python train.py --n_layer=8 --d_model=384 --n_head=3 --n_kv_head=1 --head_dim=64 --d_mlp=768 --vocab_size=2048 --activation="swiglu" --norm="rmsnorm" --norm_place="pre" --norm_eps=1e-06 --positions="rope" --rope_base=2870.0 --rope_fraction=1.0 --qk_norm=false --attn_scale=0.125 --bias="none" --tie_embeddings=false --parallel_block=false --init="uniform" --init_std_qkv=0.0235 --init_std_o=0.00829 --init_std_up=0.0235 --init_std_down=0.00415 --init_out_by_depth=true --optimizer="adamw" --lr=0.000952 --beta1=0.9 --beta2=0.95 --weight_decay=0.28 --lr_head=0.0057 --grad_clip=1.0 --warmup_steps=293 --schedule="wsd" --decay_fraction=0.745 --decay_shape="linear" --final_lr_fraction=0.1 --batch_tokens=65536 --seq_len=2048 --doc_mask=true --train_tokens=247400000 --steps=3776 --dataset="wikipedia_en"
Each number is 500 + 25 x the weight over its row's rms, rounded and kept within 0 to 999. Layers, rows and columns count from 0. Numbers have three digits each. The size before them is the row's rms in percent of the matrix's.

# gate: layer 4 MLP gate, 768x384, rms 0.0372, rows 88-94, columns 0-127
# up: layer 4 MLP up, 768x384, rms 0.038, rows 88-94, columns 0-127
# down: layer 4 MLP down (transposed), 768x384, rms 0.0341, rows 88-94, columns 0-127
gate88 099:462496512503483477505484520521484518507493498528503434544466462497535513505516474478475523516506460474472483450493476490527539512451494461518501485499495530500551476515503467525452538447450508501498499468570515482501536515522517534501467548448492512486511496464562523509482503518476426527538499444485473527501482541520477478479516498485527492535512544501491471497492513532497463520512
up88 096:527503509516472539482485527517503506500507538496446487461496486563499518483544500512491515550495473502483555481506483508490543580467506509483507504490484477476519492513474500497463494480497488516524511522463446520529458510502503483519512489512437504532491509478437504475489500491479497519529558518520495536463450535525463470501526489464479490493504512496531511492509526524512450455511
down88 098:476530519506530476490446483530490488492465464524526457506493466509493503552507418517500482497511519498517473498453510456529496493514511503523491476481519557468524485498518496501480521499477513519477523517476514485528539494496527491461480494466505518539514497510511480495474510480505518477465516491475470449491558515533513514564524519515520494496551487483513504479481529481523537503489
gate89 099:492521457468530524487495476511506540519462465486516502501514498537472527513470501447522485525462553483485470458481498528489532545503533510526488523482509452522547528532482519505536437478508493500479502513508532504489487450484481514496429504525476517512487498534487454454470501498528475503463479490528491535532524516462501520529484504510444499499478478453507513481476491464531518438487
up89 093:541482488475501561455448470525519538464490478533535535515475459476464497495501518509481522498499531488528552496456484539515433517525501470464511545524477430473525499509484490475513510523509509492483538508465578493513443504506500513458465523466494554477501511504495520489475408489502469483516533489495504544491486534471476513503496482501491453462518488482515506475449489545503491495487
down89 102:487528526493514471474500493473487554508503503504521497522499527515556534511459550517540469507465497469500479484509540513484496476471554490539498523504526485508528485468482525452513538506515487500441503489527512485496442502472493504499530479528503507512467505520520453449526485487487478545519505502471460494523484493494493477504493487511447532513464519525483484484518516499479526508450
gate90 111:495483480481551464553475531515522526503512476548489465520494534533514514544484479454541478499522517497497465507485455519476479510479513524535542476449531523494511522513471484510484493539491482505529533483462492535471499508497508508521517489484480477514495484477483475503479497514509499548490522478508503464538507501500518497495506496501489534521499518487507538523449477507546487478504
up90 107:487522547513538517479527519512496519539493472458515504529437522543484478502529527529521490496443489455515512510507502517500541536488485535512531494446553510513462471459478525530491464519532503438523515511550496567443491497514464522498453505495498493490482511522474502502510507478481534468509506491536477493481492490507514483490521536482554469448495431515509530498501459487533524496459
down90 106:492496498567497528454486530536514467450509525501504550476512516478495471482527484508534497498485497523451447496514469514501536508512530489475469526497534529491551499544518486447516465508485499538507456518517511462517500466488521526508498551479510500498490495489508526510535500534527518545526501498534554525532532495521474510479497478511496482502522541493485457484501524509469509501555
gate91 107:493464520496490491520481495472498480485518479540513487506477482496505520467502473492509566483515468524502463444497532486507488512450547499529528520471501481553493523455519477508473517505535525498526512456525497467488479459506516459504486478501492544493492495476516549454511491491464512490514481498485475501487465538523494518480532518536443477505498502506529505467447476470521552500496
up91 107:486542521471497490488443478438502460504521473528504522498456475461524521475495480497482487495488504536527485473489469521491499506492514521512498481486531492520484486488519488497557550538491527473515527499531510489503524541514518534501467501497466495506501539515493549489472534449523481515459532525493493469489504510537529502501460508504519505459516489488530543489501498482536549499538
down91 106:506497518505515521504535477481466510504539491504483512499501477484529501521506538474491483516501517502477478541501539496470467460480536471479493500485471490433504449511513493500509471451516502465524473471518507504532478511546496498552501526545515508521477506490545491506534482418492492496445509484519524488469515479532527510533477455526573527476520460523510507480505578529508494509519
gate92 094:509495455470526551488533525483505488474536511503487481482454506495516511511501496506482533462481510476519496508499464521550496532503539543497519463497474504492473483504519519509450491533539519451495515513491509530500479517506535533502469516505514503535505468487540520498534482487504535513508468477528487514528448524492514480503516502477503534513483504508478493527470521501459586487472
up92 091:468510487500551507501480485528468497522488502522494500484465530532471522507490488514482474485542507439498499495482480497504501499485507543550470504503516476468501535531470500519485521511472462538519526468493485487503490490472472537471535479494452485515480480549462501511519506547499499527554484525485529529496525484537527501456494510528440499519495514523478488472495523509497490487505
down92 096:513478506480499503480476547504524473483504488471497540463474470507499482518509489534516543508467457514477513478522504517527540475516506471481504536512501545514480497509498536490517474471502529503486467480511503508541525475514473500553518518495498527542555461487506464468516481444482515461486456533521520493519496450563491474495497494525526518489519493482515495548499476524487487503503
gate93 090:478468515511521511497487530508448500512461540530502481521502511550491480511509491507448533467497505516504399502528446513522503501485451497484535459472475535434448551475463536503466482506523477497471524506486460497497495514530467534542513517464472565469509501446496528477488531516484562532502460503506471515494453502506484536490503543530506490494495502505480482503550508478456472519482
up93 091:512502514510542495518498498512509527523550473464445530492474496529483514487495488511503485501511483570518452502466514520477477478458548454434507490510462472525521542517478524529528493457510530520486473479515473484463514532475508479536519484490472488478507503487529504518491489499472514495502488523528511491520520482497491460500536508521518519561542519478527483533478466516521512489531
down93 094:481463516502535472506545520520565509526515510490547477512468454484509492500503477520487517493521501499483509530528528513480523534518526565517546533477487430482498532471515531488499453540508475467457527502483500518527469495489522476515478494495507478506453502547539539520463481524487487484500483515518569504457500511512537490509490491479502505440527483503486486534521526507510479452488
gate94 109:504489514492498495549543514503490493532496487485487516514512539479477506519495477460481501483450451538526507550514471496484528492451519466446511486444484556538526492485483513501526455519538478506512458475530466514467481499526497471511448486545509489543458516487557525486511507511487518491529472528491470500488487515524527566499486481488498487537454490511503486530469480492486533541484
up94 110:498457511481497516487484488512509497508509523468492478502453509520468530529545511491510523476486491512536482530503494511492493525477512520504499502471480505496519502436492578513454437501540516494487571494474458543474501510527524513504480500503487541508490505555466526484459464475516513504476462512530472474515482510466498482502486566465488487459513474525508511537443504495481510491448
down94 109:492471455528441401497469503473509489542506546518482493515528562445477512482487504524458471441479496464488491530489496530505462518462555492484532559492509492504520470494489449511477512442503486483522506519525482501496472546501457474476510510507547494453498471525467508481491497497454518501501500479521520506489513489499501546496520501488484516537485526467461501521522480463458476509509